{
  "num_hidden_layers": 18,
  "hidden_size": 256,
  "num_attention_heads": 6,
  "num_key_value_heads": 6,
  "head_dim": 32,
  "intermediate_size": 704,
  "vocab_size": 8192,
  "hidden_act": "bilinear",
  "norm": "rmsnorm",
  "norm_place": "pre",
  "norm_eps": 1e-06,
  "positions": "rope",
  "rope_theta": 1020.0,
  "rope_fraction": 0.5,
  "qk_norm": true,
  "attn_scale": 0.177,
  "bias": "none",
  "tie_word_embeddings": false,
  "parallel_block": false,
  "extras": ["local attention windows", "attention sinks", "capped logits"],
  "init": "uniform",
  "init_std_qkv": 0.0334,
  "init_std_o": 0.0,
  "init_std_up": 0.0334,
  "init_std_down": 0.0,
  "optimizer": "muon_variant",
  "learning_rate": 0.00941,
  "lr_mult_down": 2.0,
  "beta1": 0.93,
  "lr_head": 0.00634,
  "warmup_steps": 20,
  "schedule": "wsd",
  "decay_fraction": 0.479,
  "decay_shape": "linear",
  "final_lr_fraction": 0.1,
  "batch_tokens": [32768, 65536],
  "max_seq_len": 1024,
  "doc_mask": true,
  "train_tokens": 572800000,
  "max_steps": 12499,
  "dataset": "wikipedia_en"
}
Each number is 500 + 50 x the weight over its row's rms, rounded and kept within 0 to 999. Layers, rows and columns count from 0. Numbers have three digits each. The size before them is the row's rms in percent of the matrix's.

# down: layer 4 MLP down (transposed), 704x256, rms 0.278, rows 289-319, columns 0-63
# gate: layer 4 MLP gate, 704x256, rms 0.25, rows 290-320, columns 0-63
# up: layer 4 MLP up, 704x256, rms 0.25, rows 290-320, columns 0-63
down289 097:492479545459492608601476504493533428460559428564461553479413525474437442453453422528526511518475550490600545472505504497529428576594526502497416571468545574545573550484511523562592520452441500
gate290 094:515462436564537467522397464401476369548501504507495542556546484512414440534534391618495454535494475444520422536450485480547454432492529479521442514518498490550498528434454523504425400414589502
up290 098:428429536449458451462487509429508557534531502490505480496597581545539428501463476434521524554519514465468476447494503478480532532556524528554480513528538508462537498514459505487537511597540496
down290 095:493472462601469526431458537423514499552488477494498560550474493453498484432495480590479501491482473471450466454565510513494417537474388536469505493481382574579480454463614439465474470477466481
gate291 101:615415476479513528506498392538502492500497474494432552474453568524486570449509465514501413464585502509491504574492500541426451456502523455554429407551483598420507477445482458523585619494502594
up291 107:501489475516475490461622493526507534531515519546407486524528534506440563558421522444605543476400532561522598479508465504552526498460582392434548396540482398509415564435500476575502460506485520
down291 102:557556450459543548521527552593564461509537497504489561530422436449618559472526461504493416496529457487464483517470485499482561447599491511489500467480444557579479514537438474555532554469510537
gate292 097:599493487546457548546485519549575562459528547557489517478520487521456508445478565479419509506615427504520511404486463478479533540494477547455503397561455520547588588464394518443439507573370385
up292 099:562505486472574469497502558474499502505368439485501484496470501606520515462470409497475447546412456572491455498458478447452534510525462544463634444547565537563503451546414466443519446527501430
down292 097:576427466513545522547631486525486457409513482592559532512512444577540416491554496524481593461466447509545453519596574420432454467407562566492448480481479442579495457487441593442495487429449561
gate293 097:507492531535527482472419508520484458492498552474499458524416505464459381513549535508502441425432527524543574511467469477502458530499555450528495389516520565534572538590530532581571412424516452
up293 099:502469409537386482536437491560559480385509436473554499519504572444444527619555501498593537475513515464445477454544502482514407531532518447546484489539462596600530532480495470488420523501510589
down293 097:483535621529442443482414491546402491442434572513585453470497427488534572542512465400519356564526557495571479437521585443472449524584514476492531603483573469494534535498491613516558440543450454
gate294 101:478406486496609606453464551601576538466480466539479449551475523455541550546456498454482542488458571423612498561495539508542570471506541509449505499485534520500498424536443623515518525490474499
up294 100:429505458470569549454509532459455522497563513447528493504502469452685552485460533522460420475410530547508620535432494512548416510575525502601513559519500437491565531449621488538567542409599497
down294 102:452530408460570487508402416582588489476562464499446524411458576441462555485551460542497506513502482469499522465567471543498410434515449516460567469546436456524533551488420580502443444557491531
gate295 105:561538466480519480449473502517520491472553535455516474441362425479518537471472466535410501541450528589462562552522475519513456493443425373507582479515510582534576460461564602433539474496564516
up295 105:595451505459502520502487461528518449433530483506542519446474547537536528421499534494501445465399442486528447498561415486472528520462499559514531466545487496416477479418530553447543449442499514
down295 099:420498445513559515567532466515520456626503543453529616593571515458526563499454372464566426506514481500535513463550554447495518597507455409583478486476568525551518473559480503421438538584409506
gate296 096:504561476451532452426514442509457473492536353474456473475490434417416491688529559539515579522477444538502437536646514501503453537487544530574497551535458458492540542502518447492550551565528446
up296 096:511409579519560409496444531536537508546545477537486403466575466447469412512492483531495544557474413460534534544466583511476444548476495440468449495497519521570502445457517537489414553401424519
down296 097:449435523463534472526456470590534454484575563485490538489506507437440511539389511452480460414337523451485486491448533517540513527559511476458555457474491492488426511437412451438366492536470461
gate297 104:459521563551431508441559490512554570463577495487435478467523497552499569484533581598475508483560466532531608542405476417591471529512501572513466481442527413483584542481518536496581502460549482
up297 100:487525497468515568471527558500458436495495448500565565563429486502418491540485529525510530575496556495517515538588538498507483516522526490460553477530516497474515557580430462422471455518524501
down297 103:559506498583423483529512499556588504469506576562483463503561584493632463468567478469517537460589472537484557487496538491405472577474533576482577484439452470472468547475463505488551481389546450
gate298 094:525516570529532550523467546473470575442434503506496481514442498534480583507504518391442431679477466492497458562553492498549552486503504551540528405474512526516650429553532481438461475477460505
up298 099:410518508528496393499480638478487460479524414517478518491479484451492462486399462550541593458481617580489569483569448532497494521447513512541494453524577531491433439435508454476511493428531481
down298 098:520463519461503515480499504500504477479468430476526454430535518379582459541496551464519508439519559464568535422451477526452435475559553531580573451471463471558490542553436504449505554521454510
gate299 098:481564435506495560441432516496470439605456574545510444472505639605547593509555519533492492527422475480384540611488564550467401566418558473471568500559499503515514551462544527491502494450466500
up299 103:479467448372547489540543512488577489488469498433543447570468517435485417425521472544521548540467507445519412497500446489517553472435350543411453437576455525476417490542493494515411518462484484
down299 097:544520560502504435506504485469438557514415452494520506407550520519508588483525520433431485632465549462530460443589502524486441486464511508597535511490406547562508508588384532424514561586457494
gate300 103:407464507575562407495467521629564339452479527560623485419473545541556465483522512570523416520442490470521464496499488512455498555500432448323531400441492577456536517496462467557452527444523539
up300 103:484503443456587474431483532473501541527466561556420484510586464519537487492542554440434529462546466605517431524510434510551499519521555412500541488554497433511554453431568538444539478569471474
down300 102:376565511460527530503515466473543502447444551464540449457517512404552480439499603406458453499453557440520491440515415440553541437583469594562500524496474560537470509479483487460596492443548494
gate301 102:443553495502452384477565574585537475430526533499437449510462515524562578472403524533497566507520539440517589557508565506501362521480465443466426495474469484559476490527523524528425551534516556
up301 104:414579482491624427439470574504478514519562509491504517467490531488424519417466525477531455466563517462498516533500494514486463482483554521556508483514547528492566486428562476453530626450432507
down301 109:596504499490577576535517487565480629559451515453493535475533523525554510523509569491501480464566497372597491529571482499498479514487472496435539471479460481543405542446472438474571472500535505
gate302 099:505438515537438514468523534460495440513552539560518442476446412604594454528495484509549434599546563479490483551497479432510489539521471510482440633502526467420521508495494481541556558454536545
up302 099:512502513521470525535577503542478455553467435483489495544429539450594506438454495572495464492519520491511490417411520514446411500472516560410479506497518528492443508527427518556493490421528435
down302 102:464516459551544581529565558466463549549545481552491554536518473597569556529498553452508414484569486566472537444574483532503529607629448391539530474485440373607478518537532479514553434550400519
gate303 099:517563454547542434506500482491507447516534468490606411509484455558432474461537416522512442500486541509457454560409465502424495465437582559510537542446514496479582455443477551465485519541422486
up303 099:521478473477574437567564540462515493509593559518583421526426490448525517417498455488532511458510644569476539490556485467530499529486374491579530541547552571528466413518512521480552515456555417
down303 095:540379560419377574526539471467431479509445515511488462531550545482527518490388552565472532493653477550434528490500433508561431441586499448467537557467569484519499604476500468546428449493510517
gate304 104:483495571563536512475496459478514413483497508502485514522559456469447523458542441525501434558464525486515485459414514521509434551518497533449523542525504508520511495507535452419531412475573520
up304 101:508491552498510497550565506487571502560522428539483490544513552522444629521410522472480549627462480476539449484529472447496495471550517522487454473536518497482593449394472563457410517555538493
down304 102:537442506427551441506603466547491373498545427577465548513446564544494536436460592473496590484444543490451392448433463479547500575580496560458493498440513521514556598482439442462535413564484527
gate305 101:456511546530523519528513572423555449507459478543448502477587591583576485512569501471428442518494456459423539473553464454519599528505472453466436522480438517578492542467555552557589452548495528
up305 097:492526409515392501492417474579484490535535526424427545532494499342450475523501415490503443416502567485450521490437501521547523570468523498475438464550450533516672455485509604464449547436445479
down305 100:441404486444540587517505588490498474577448482466428516517590501578524506447474490462593416570509421503432561524568459557446512535525402452469424495603478426492543617425508452492454504535478496
gate306 104:563471470472513547518515541515414485505514396492431587426482504465513494502548537422471494500492461481498509512540527477494525585582512502497467513622526495400444467566568434443432459551517562
up306 105:524597532450410516507535421477381509427534408553439499467411522458523528543498455454474513415498534496483549501446505468423469514544527580496548499453498487510457520490558434448483524592580550
down306 104:490514382517447509450603604473497499510478483505437535507487512524506556525526518464527514530613437517517514457542435502492404495510543475502490490506486540494512519426529420507428470598479503
gate307 099:655428544531480473499482484528469547516576463531515503472449433448558547515496572473521544508463525549497440497487552524528434484486532553559496558569380445434553552460487481538458544414566519
up307 101:490498555511508487460508452520490588571551544543504505461548479457524468555419481392486432440471509522472449523429607554521535528367502505580479477409508434489534453517574555451457447565555528
down307 103:478464463610492521470408488538540543507502574470478473539555526488499520485472523467484525504555445487539555475493511610468510470514464491538494501547541606421533427436428446586469427436450593
gate308 098:559501528504464538568424534500443473471554493514462577463484518406535494441453531521615467409517490451490501442520487526582520486517520541497616503422496451555547538462501582457536514612479492
up308 104:462485606428418484450608557561526483544431524480516479513444466562545543391432441457522533518505531497500581548448504542407436495571455589422506375416535434499580541515550454392430512545610540
down308 103:599488488444600496511603485603573474559525564504525589458599587462566453576553413524529553487472479571417490478499433425540507516627532485494565636442502526507506481530461562489536464521507496
gate309 102:492617540493541517567535455558518499480475539537460608460463583497497468484420528569479490490409472465512581542572535500463586595433554467450483518570535482547515447552527599514481453509517600
up309 095:445568533462491511486484519498593488465454485450540495510497546387511537546560564533483455467459427554504536450502517509484464565437446457530480495509429552587548524414466535454448552512514588
down309 099:606476502496534497512489592552353496518528531434543549526500474510491457518527477501514561524547510370517418484471488499527495453527414571425476572525529518511430493430519499467580538491418484
gate310 097:553484514518577446505454497558535545476498444414468439521539519417484395475476422499475394531528466550493545491539534477518542509558485520478447538532592393471457466513538533498465462426532474
up310 095:623426539514493479453518452567552583466386482546551462512546505445343527548548491402577455516419602514556433549482443467543512507559444721503436575496459565478499574481502520431440568446439428
down310 095:479551483554458593567616440395542424524440489467532521557566513543449542463478512437485544555542535513533564535621495406509467455494510483484475419614493498422536448543428505475493454529476487
gate311 106:493506558551411499532571561557557478539556501523595520440472512486509499516492564470512495558507522574407514550563466565477442601460553529461546488404511516453567436516479503557562484529519460
up311 100:512543453474415532458446517563480480544554489536573400472507559573485546636512508484516514450508629417483516478455522490459501459510507559473560454480531510562592523509528520431442436544504494
down311 101:519545466470464487560499517587471438540504498533541440488588458435525574567472522404549522576447571409427565555569476505445506538551494463532551443549574452417584440509495446515564589509608541
gate312 099:495527501452545607493591462511542501514535407432524493518461490452388558545470508580576526530498473507476431436642381447558546461417513507500443486424466608401484515505524483466568409516452500
up312 096:548543497431465510571377475413511459495510566566522597604547531491480561449553546441522446542567466508386565586520469483551565577550489455584572446468518459555511520503532536467539500528427460
down312 096:431437461446516403464570463523502495568539543457449480524543503453525458517475557505430539516446465500468575417522515476513484487430533562532506459564393476432545519503474524395415473480445437
gate313 098:491495487467540409527441492500481567458441592544502484518575586525529438445455526537416599475577584368540562478538456455473518586466549487377552511523427416491525475495395484500445463538487596
up313 100:424464551511458509474489493431526451481539487481503480600484597601518447470497518510472473477505544550484474513590437454501419554478422527554499451551486516486469505438531461616542556441567515
down313 099:527532452603563464476574526469509555524581507462509475358483446473398604508541513596591485534456488474590453494397605551555531454554543595581459452459516504574567539484523561488511490560440446
gate314 101:505440548418573499536522490484566511374557492534487514537543518529587534564501447485513662517520550427395530481522563446524474544475508488479503467503459506480461601414519491539498547408381507
up314 100:446370468468528504452376507469581492489522492394595526527504433454506499501468437564543508480487531491489422448584432507569478472520530450537540533504503514457499685437528513521516474438365531
down314 104:530561439441549586496547487424442499685413539511551500495490442542464489510435527547457523516461586533554518542524552511590521477396527458538413540479549567518532515571438441517414463467597519
gate315 102:540573479497494478517600505557514554485478548465464492455498553498508598448395522473481490471511481533533420544530511466510407624522463518502396486519522405606494402502491418571536523605516470
up315 102:542456497468455497440432526543445528507574557499485579502518472588419498474553483479530508407492401533430478527482505478521468550468446503505384517512531501456413447532510538571445491505483444
down315 104:545444579426557474439540456528491552443493452468579595462474526510555497499628573585427528529433499567457473432496607499509534496461568540446494492538473471518454582470501492639515488486500533
gate316 094:448508513547556509462540527536451553504477594459603438422384511481468541546495568522487509516477438498504496539500488541540471452480494564432496371453474467538546479510460463482415563520537469
up316 095:514548555561419567523539557569460511482470566571440556487559558504546408510428515433456552437534572594426474439418457532465474581483464504416520400456462550522544463431439508472395436506483558
down316 094:469467454534433511563577481426525436565473538501483500369464467516494528499522586526508524439521522455467512516508468495485460502483462493448463490523584484458420643398423477433456517454491459
gate317 103:496415550462458416530415553479563504526518636462450492572494417508375479442600363563448510450551525533433508523563547564430506522397594473606574552547466420542595515448464487525519441448531504
up317 100:423542481491467459512556456498519420452480435451449488547511539511527440526565491553475447592466493526454460494475517582559498469602478523493477497393499505451456566453470472378553549502522415
down317 098:524462409487550514449593438353408513492462527582496485477494487598435514422415490535523448446559509595501511468544454468519414618416594511511565542556471505459498534533495486612495460492553486
gate318 105:478490557513532491529490541452488487541472383500583460436600513519478471516553511544533468486572525532534502478574373498494561546460464504554560455493521522417496505489516508463563473540499439
up318 100:461531528580463517462537572506479470465508452544431413491475516466567483569521516441378556540432520577520489531523442467420488493490489461478416518578494464443491511475494546439472441462491468
down318 099:507468487487496545581620530552436498488469498530474470498481535492516499409584470503428545509540523512482467428564416490593438495453450465574504400584440410525500567445559579510462471469431500
gate319 099:521472572530466500477462442440507534577485486509565466460497565449503514479567492459440443397427526528544495493530451474461531439567598487510526395428518394532516426540525473509506537545574518
up319 101:467469464530455430497460491456503558588414473540485613463521408468604509480514575495500494428406475514449516524441517467522524499506489453486513396536472430410401482526620464455486632586557485
down319 098:493474525512452609463553486561607536547602504475431450497484472515508463457502516453466471472500564503549443552531574571544497514503502451421558434453467526612500498500514423562408428485436570
gate320 100:436472467522463422468517480450559519463495522472541470489522567514479474470513503567550542413439483532524507435475545462472413522513542446522469459507527554506565547516533511473507566458464495
up320 097:564502389520446500560436457525417447500440424490500466484480537501414420470522397408511508561447471501474506435464508525476560595451472452470441495515510540529436459447525486464480554477588550